config.toml
d_model = 224
head_dim = 32
d_mlp = 896
activation = "gelu"
norm_place = "pre"
bias = "all"
optimizer = "cautious_adamw"
doc_mask = true
steps = 6014
Each number is 128 + 24 x the weight over its row's rms, rounded and kept within 0 to 255. Layers, rows and columns count from 0. The size above them is the row's rms in percent of the matrix's.

# layer 4 MLP down (transposed), 896x224, rms 0.0455, rows 331-345, columns 112-223
size [ 79  97 106  83 103 100  94 111  98  99 108  95  93  92  95]
[[100 147  88  83 103 109 148 149 132 124 138  89 139 126 119 147 123 107 130 130  99  98 149 149 128 111 117 165 137 108 121 152 163 136 117 140 136 138 110  73 138 130 116 111 106 143  99 110 156 140 126 122 120 147 160  99 147 145 148 138 136 145 166 134 147 135 112 137 114 162 139 180 132 122 113 174 118 124  91 128 183  53 153 131 129 103 143  92 117 113 126  91 171 111 109  89  88 121  87 135  94 182 153  86 132  84 107 151 125 119 164 107]
 [115 103 122 113 145 112 149 161 142 125  88 127 113 119 105 109 117  96 129 155  84  87 158 127 124  99 142 184 116 127 131 128 130 128 112 138 151  87 153 117 126 143  69  63 118 110 121 132 120 138  87 122 110 134 131 110 136 149 155 135 125 176 150 140 133 160 166 137  77 142 130 148 113 136 146  84 135 150 155 137 137  52 128 154 153 135 125 105 136 141 141 126 106 131 117 131 140  91 161  88 112 116 111  69 129 153 112 119 138 100 124 118]
 [134 148 100 115 141 134 131  94 133  99 126 131 119 124 151 139 137 161 113 108 124 143 141 157 114  84 168 156 122 124 130 142 165 202 144 171  88 150 148 159 133 100 141 173  91 150 128 137 131 119  86 140 152 120 115 158  56 138 138 146 166 130 101 105 107 120 144 122 143 127 112 114 140 129 135 147 109 119 161  96 144 142 128 100 136 125 111  96 107 134  90 120 152 107 138 140 154 129 140 139 136  88 134 144 114 158 130  82 141  96 166 134]
 [136 164 111 147 123 118 123 124 131 141  98 138 137 132 126 128 120 127 139 125 121 138 109 115 134 101 136  81 145 119  90 110 107 156 141 177 115 140 128 130  98 108 131 136 119 188 142 127 114 133 117 144 108 139 123 139  35 128 136 108 149 140 108 156 102 142 147 131 138 134 127 122 122 118 103 151 177 135 136  88 122 122 138 144 169 128 122  83  96 136 137 135 202 163 142 101 136 136  93 148 140  96 124 123 146 126 152 119 141 116 149 135]
 [145 152 128 141 112 141 133 149 150 104 180 116 151 108 114 123 121 126 140 111 126  88 163 135 101 129 115 104 156 120 130 106 138 124 169 206  76 124  65 112 144 117  98 151 150 138 113 102 143 109 138 136 140 127 137 111 112 126 106 164 144 176 144 147 118  95 113 132 132 185 126 160 160 124 101 111 144 134 156 116 155 104  92 109 142 137 149 120 130 126 136 151 112 103 113 125 129 116 162 129 103 180 114  79 135 123 133 105 159 129 178 128]
 [124 121 102 125 112 183 130 151 157 101 148 108 150 128 157 129 158  97  82  88 142 142 152 115 111 121 131 145 119 130  95  89 131 128 157 116  85 141 150 130  98 123  95 134 156  87  98 139 125  76 125 106 156  66 113 156 114 130 114 116  88 119 129 116 173 119 168 120  85 114  99 144 179 105 133 171 113 157 156 118  92 174 111  55 146 155  97 139 138 121 104 122 173 109 136 110 131 150 147 132 120 111 142 120  81 143 142 110 130 149 125 108]
 [181 102 137 125 155 146 126 130 137  97 133 128 157  75 131 137 138 131 123 121 158 142 150 139 139 126 115 140 145 143 143  90 146 117 119  90 111 156 102 126 174 162 127 115 128 153 127 142 134 127 148 146 129 141 124 105 118 154  68 135  98 129 107  94 143 131 126 134 123 138 128 106 112 117 159 134 101 123 145 129 158 163 165 169  77 183 146  92 159 101 104 115  91 153 100 133 127 154 147 112 121 101  91 126 109 109 127 101  99 152 121  65]
 [121 159 111 137  90 143 155 141  93 151 130 163 119 133  99 146 118 133  99 107 109 125  87 132 157 136 125 125  72 120 117 133 109 121  89 123 155 125 160 103 154 113 159 142 108 134 110 139 130 115 102 119 176 160 148 112 115 131 141 111 137 144 103 122 112 133 115 113 164 111 137 113 112 181 146 110 183 169 101 154 130 119 118 100 148 108 130 145 146 162 119 133 160 151 147 107 153 169 123 113 193 133 179 128 164 171 155 122 184 147 167 135]
 [132 113 111 116 121 149 127 185 134  71 109 143  86 114 149 119 121 141 139 155 120 114  99 105 171 111 149  86 153 136 129 109  93 136 105 143 146 111 135 150 162  90 138 132 163 141  87 138 120 149  86 122 172 142 123 137 169 148 127 113 122 121 176 119 125 105  69 141 129 115  82 145 135 180 126 139 112 103 105 164 120 138 190 128 107  84 142 105 111 138 159 154 120 137 124 139 114 105 117 123 110 170 137 109 140  87 160 129 149 130 157 131]
 [180 143 160 110 161 165 109 137 155 107 107 155 122 114 144 141 117 124 102 132 104 103 131 149 109 132  96 154 159 107  88 154 119 151 105  94 142 137 138 143 119  99 109 112 136 170 121 119 143 140 109 103 126 133 137 117 162 100 130 118  95 165  93 148 130 163  97 146  78  92 131 137 174 119 140 116 147 113 135  92 152 125 139 113  99 112 160 124 105 133 151 153 154 140 143 212 104 138  76 103 150 103 118 108 144 119 116 104 159 153 108 161]
 [ 96 105 104 142 123 124 161 126 127 113 120 139 124 113 120 145 139 134 164 136  88 104 134 148 144 130 181 149 147 124 145  91 119  66 136 103 123 152 121 175 134 134 114 170 176 161 121 140 116 152  75 143 137 127 115 125 124 125 107 118 119 152 138 165 112  75 147  95 142 117 162 163  92 138 213 130 196 142 170  82 114  88 116 129 165 108 139 126  82 139 159  79  92 141 147 150 127 119 118 172  74 169 143 162 119 123 122 112 140 167 146 116]
 [129 114 190  95 132 140 141 128 139  94  81 128 165 113 128 125 131 116 103 136  68  95 116 133 116 112 134 100 158 106 147 142 105 108 141 160 135 137 131  97  85 126 174 134  95 123 102 140 138 102 101 133 126 131 141 129 145  93 112 169 132 141 121 148 111 154 141 163 139 178 130 167  93 161 121 158 109 156 133  98 135 165 129 138 118 114 127  72 129 124 110 149 143  96 131 151 143  96 111 170  91 153 147 128 140 127 121 126 142 110 142 145]
 [158 115  90 144 139 158 153 124 133 124 142 152  76 144 114 107 160 118 153 176 172  96 114 138 111 119 100 141 140 156 141  93 177  72 125 109 139  60 118 147 124 119 124 138  94  89 112 134 116 142 147 111 134 117 167 134 160 171 118 134 123 138 159 123 154 134 144 129 144 148  81 145 108 109 148 178 165  97 128 113 102 152 127 106 118 128 117 117 128 104 102 125 146 117 130 163 133 123 143 155 178 106  70 136 162 139 176 159 107 103 180 126]
 [130 123 151 117 122 132 117 144 138 126 106 105 138 125 108 168 118 120 112 154 145 117 135 141 102 141 127 100 123 136 140 101 124  78  96  95 144 170  91 102  89 145  96 110 144 163 119 127 148 101 141 133 177 113 114 122 104 131 152 143 150 111 109 103 157  56 148 164  87 109 152 112 108 148 145 151 176 168 157 131 127 182 146 110 110 133 162 106 135  98  95  97 193 144 113 103 129 152  96 103 125 140 142 175 129 145 142 144 106 108 134 133]
 [122 135 112 118 162 114 111  71 141 150 138 120 134 112 124 114 139 130 147 105 113 131  96 119  69 109 141 142 145 103 126 142 174 130 110 134 132 100 200 136 126  88 147 143 120 157 108  79 141 121 151 128 187 113 148 144 153 153 126 115 114 167 132 152 105 112 154 103 153  89 117 160  94 139 150 122 132 186 123 169 144 131 116 139 163  79 127  78  93 115 130 117  99 128 138 123 123 106 113 126 168 120 118 163 162 127  87 117 129 100 151 151]]
# layer 4 MLP up, 896x224, rms 0.058, rows 332-345, columns 112-223
size [ 96 102 105  99 102  91  97  98  84 105 100  98  95  91]
[[116 121 156 149 129 107 164  83 106 142 160 120 159 102 124 144 148  78  97 118 132 119 124 146 144 177 128 118  92 121 133 103 106 143 131 127 117 164  86 112 132 126  93 130 143 130  72 144 142 112 149 142 159 110 162 151 158 125  92 153 164 141 159  99  92 109  97 187 155 115 132 145 141 143 140 124 143 163 173 118 107 131 107 135 167 113 104 190 115 112  93 155 128 118 140 113 123 129 148 140 114 128 142 209 161 121 142 138 119 146 115 134]
 [108  96 130 143 143 145 138 113 150 133 134 163 167 173 126 102 120 154  99 121 104 105 137 111 132 115 168 116 102 152 115 143  95 160 140 196 125 122 164 134  82 156 154 152 133 108 144 129 142 117 129 107 113 132 130 131 129 121 133  78 134 140 131 171 124 114 135 100 122 103 139 122 126 145 157 138  88 111 119  99 108 185 140 135  92 137 127 110 145 133 140 128 139 108 128 100 139 132 107  93 154 136  98 118 117 129 101 143 130 125 128 120]
 [127 148 168 146 143 177 150  91 132 128 106 147 154 126 135 130 128 142 147 124 113 119 122 140 111 119  83 128 134 127  76 151 114 131 145 118 149 134 149 139 121 128 115 105 118 122 115 134 121 123 125 123 104 132 174 118 161  95 126 147 142 201 109 112 106 158 109  94 133 141 123 155 138 105 114 123 131  72 147  94 109 156 112 147  84 148 166 148 109 121 129 140 144 163 116 139 102 133 105 159 148 114  95 116 127 126 104  72 110 113 139 155]
 [120 153 158 137 118 195 116  93 138 141 145  94 138 108  90 133 114 130 178 166 138 102 142 153 148 114 163  97 116 135 128 154 129 150 111 127 101 127 117  81 173 124 114 132 116 107  90 134 132 143 153  67 120 149 130 119 137 167 111 160  85 124 109 117 168 130  86 168 122 141 119 125 127 105 112 128  83  79 156 133 118 110 132 109 140 151 185  96 134 163 179 122 112 134 121 114 106 108 100 120 123 142 166 143  84 130 160 135 137 120 103 130]
 [105 152 148 144 147 121 136 117 138 175 143 127 117 127  80 125 131 137 121 183 106  91 115 131 137 168 102 103 132  97 107 122 120 108  98 135 105  88  91 136 130 118 139 114 108 140 160 101 106 181 142 128  91 135 108 131 140 144 152 122 146 100 140 108 105 151  97 148 142 120 141  93  97 124 112 107 143 114  90 123 172 105 126 183 142 106 147 140 118 141 182 116 127 188 152 133 130  81 103 118 136 141  78 154 129 133 125 161 128 123 112 177]
 [ 85 104 115 125  90 117 145 152 129 163 151 130 119 173 112 100 116 127 201 147 122 117 105 123 122 130 180 114 150 151 101 186 106 127 119 199 136 100 141 154  62 103 130 122 107 140 132 116 105 140 149 126 131 116  82  97 139  59 140  87 176 106 150 111 118 152 135  76  97 109 126 127 145 141 125  92 127 159 151 171  98 126 109 111 132 148 152 152 124 108 166 143 155 153 167  92 126 137  89 143 148 136 140 145 123 135 142 152 114 109 122 143]
 [109 160 144 166 147 129 125 142 132 141 121  86 122 101 197 122 129 127 152 178 151 145 157 123 123 138  90 117 155 152 142 145 138 121 159 117 130 128  90  99 109 145 117 106  95 124 133 117 139 180 138 152 122  93 108 131 134 132 127 147  84 118 145 113 152 135 180 121 129 146 109 137  93  87 102 129 132 133 188 116 129 112 158 169 135 100 149 105 114 107 130 133  98 137 113 115  89 128 111 106  90 119  99 106 109 148 147 150 121 140  80 152]
 [114 151 125 140 101 130 137 164  98 151 139 121 125 122 148 134 124 140 145 151 173 123 105 104 106 156 135 125 128 130 111 115 152 142 142 106 107 117  86 129  82 151 129 111 106 122 146 125 149 135 170 139  72 125 114 113 171 167 148 148 149 122 125 148 112 108 150 111 146  96 159 154 104  88 132 128 130 147 122 137 103 140 114 155 138 132 115 101  94 156 153  98 138 118  89 159 103 166 112 155 120 111 113 118 135 143 116 131 115 137  99 163]
 [125 135  71 121  70 137 113 104 129 149 157 116 118  85 140 153 161 112 104  60 142 187 133 119 154 144 126 127  79 122 143 133 144 125 151 162 148 135 123 138 123  95 143 118 120 112 171 134 131 119 123 161 102 150 105 174 123 172 139  89 162 137 156 133  76 121 176 106 134 148 107 107  73 103 156 160 136 124 137 147 106 117  99 137 136 211 131 117 135  96 120 148 126 136 123  51 107 146 151 148 111 118  86 109 147 138  90 132  90 137 124 108]
 [ 77 135 106 158 154 118 121 108 122 146 107 130 123 136 125 139 125 149 160 146 118 102 101 113 154 141 154 127 117 114 132 123 121 123 137 101 131 114 105 160 132 113 101 116 172 114 123 136 159 146 107 125 136 161 133 112 147 139 115 132 115 168 111 135 114 116 141 137 170 120 119 102 110 131 179 103 144 154 155 143 143 138 114 134 119 121 118 116  69 175 200  90  94 162 143 125 159  85  94 118 118 135 107 118 149 131  77 130 167 157  94 140]
 [110 159  59 138 102  97 104 107 125 156 207  79 127 169  70 140 154 118 136 112 154 120 138 161 119 123 128 106 122 120 141 151 151 142 109 127 133 123 139 145 124 109 160 153 125 112 153 145 142 105  67 130 113 118 130 105 117 152 130 127 163 148 117 118 142 132 134  72 135 151 130 147  96 149 138 125 148 135 116 137 141 105 120  91 148 118 153 124 164 105 127 106 125 145  92  83 129  85 114 114 120 107  88 135 157 124 100 130  98 190 159 140]
 [114 171 126 145 112  95 112 114 115 142 133 137 177 131 117 142 135 142 136 131 120 135 115 139 135 103 113 107 135  78 146 165  94 114 136 154 138 110 133 155 109 138 171 120 128 134 130 161 122  86  95  68 162 103 114 147 147  86 135 155 147 104 143 137 136  86 126 148 139 122 127 101 138 129 108  87 120 129 144 159 143 149 168 163  97 147 148 144 156 116 146 119  83 149  93 126 148 117 116 102 127 106 149 117 113 134  82 114 132 141  96 114]
 [118  99 151 122 125 128 136 131 145 137 154 128 109 111 176 157 123 144 150 132  91 120 126 169 110 138 125  84 136 152  79 130 144 105 170 120 151  86 109 116  88 113 124 128 122 110  96 134 141 131 105 105 155  98 161 153 157  93  97 124 132 155 176 113 124 133 131 116  99 143 116 125 155 148 144 183 112 106 115 127 133  89 122 126 108 168 139 141 109 133 126 145 128 155 135 132 140 125 128 146 137 117  87 145 164 142 106 143  97 138 172 107]
 [121 132 156 145 123 100 125 144  54 143 126  98 164  98 164 139 156  92 124 118 156 138 165 122 151 162 156 101 106 110 131 122 103 129 176 130 150 111 110 103  90 152 130 165 114 135 189 121 126 127 119 124  90 141 101 147 157 124 137 140 150 105 117 126 167 170 111 128 124 164 121  80 162  90 106 148  79 108 119  89 131 149  88 130 154 120 160 131 138 104  90 144 151 134 135 123 132 178 119 130 101 107 127  95 124 135 180 125 135 171  63 116]]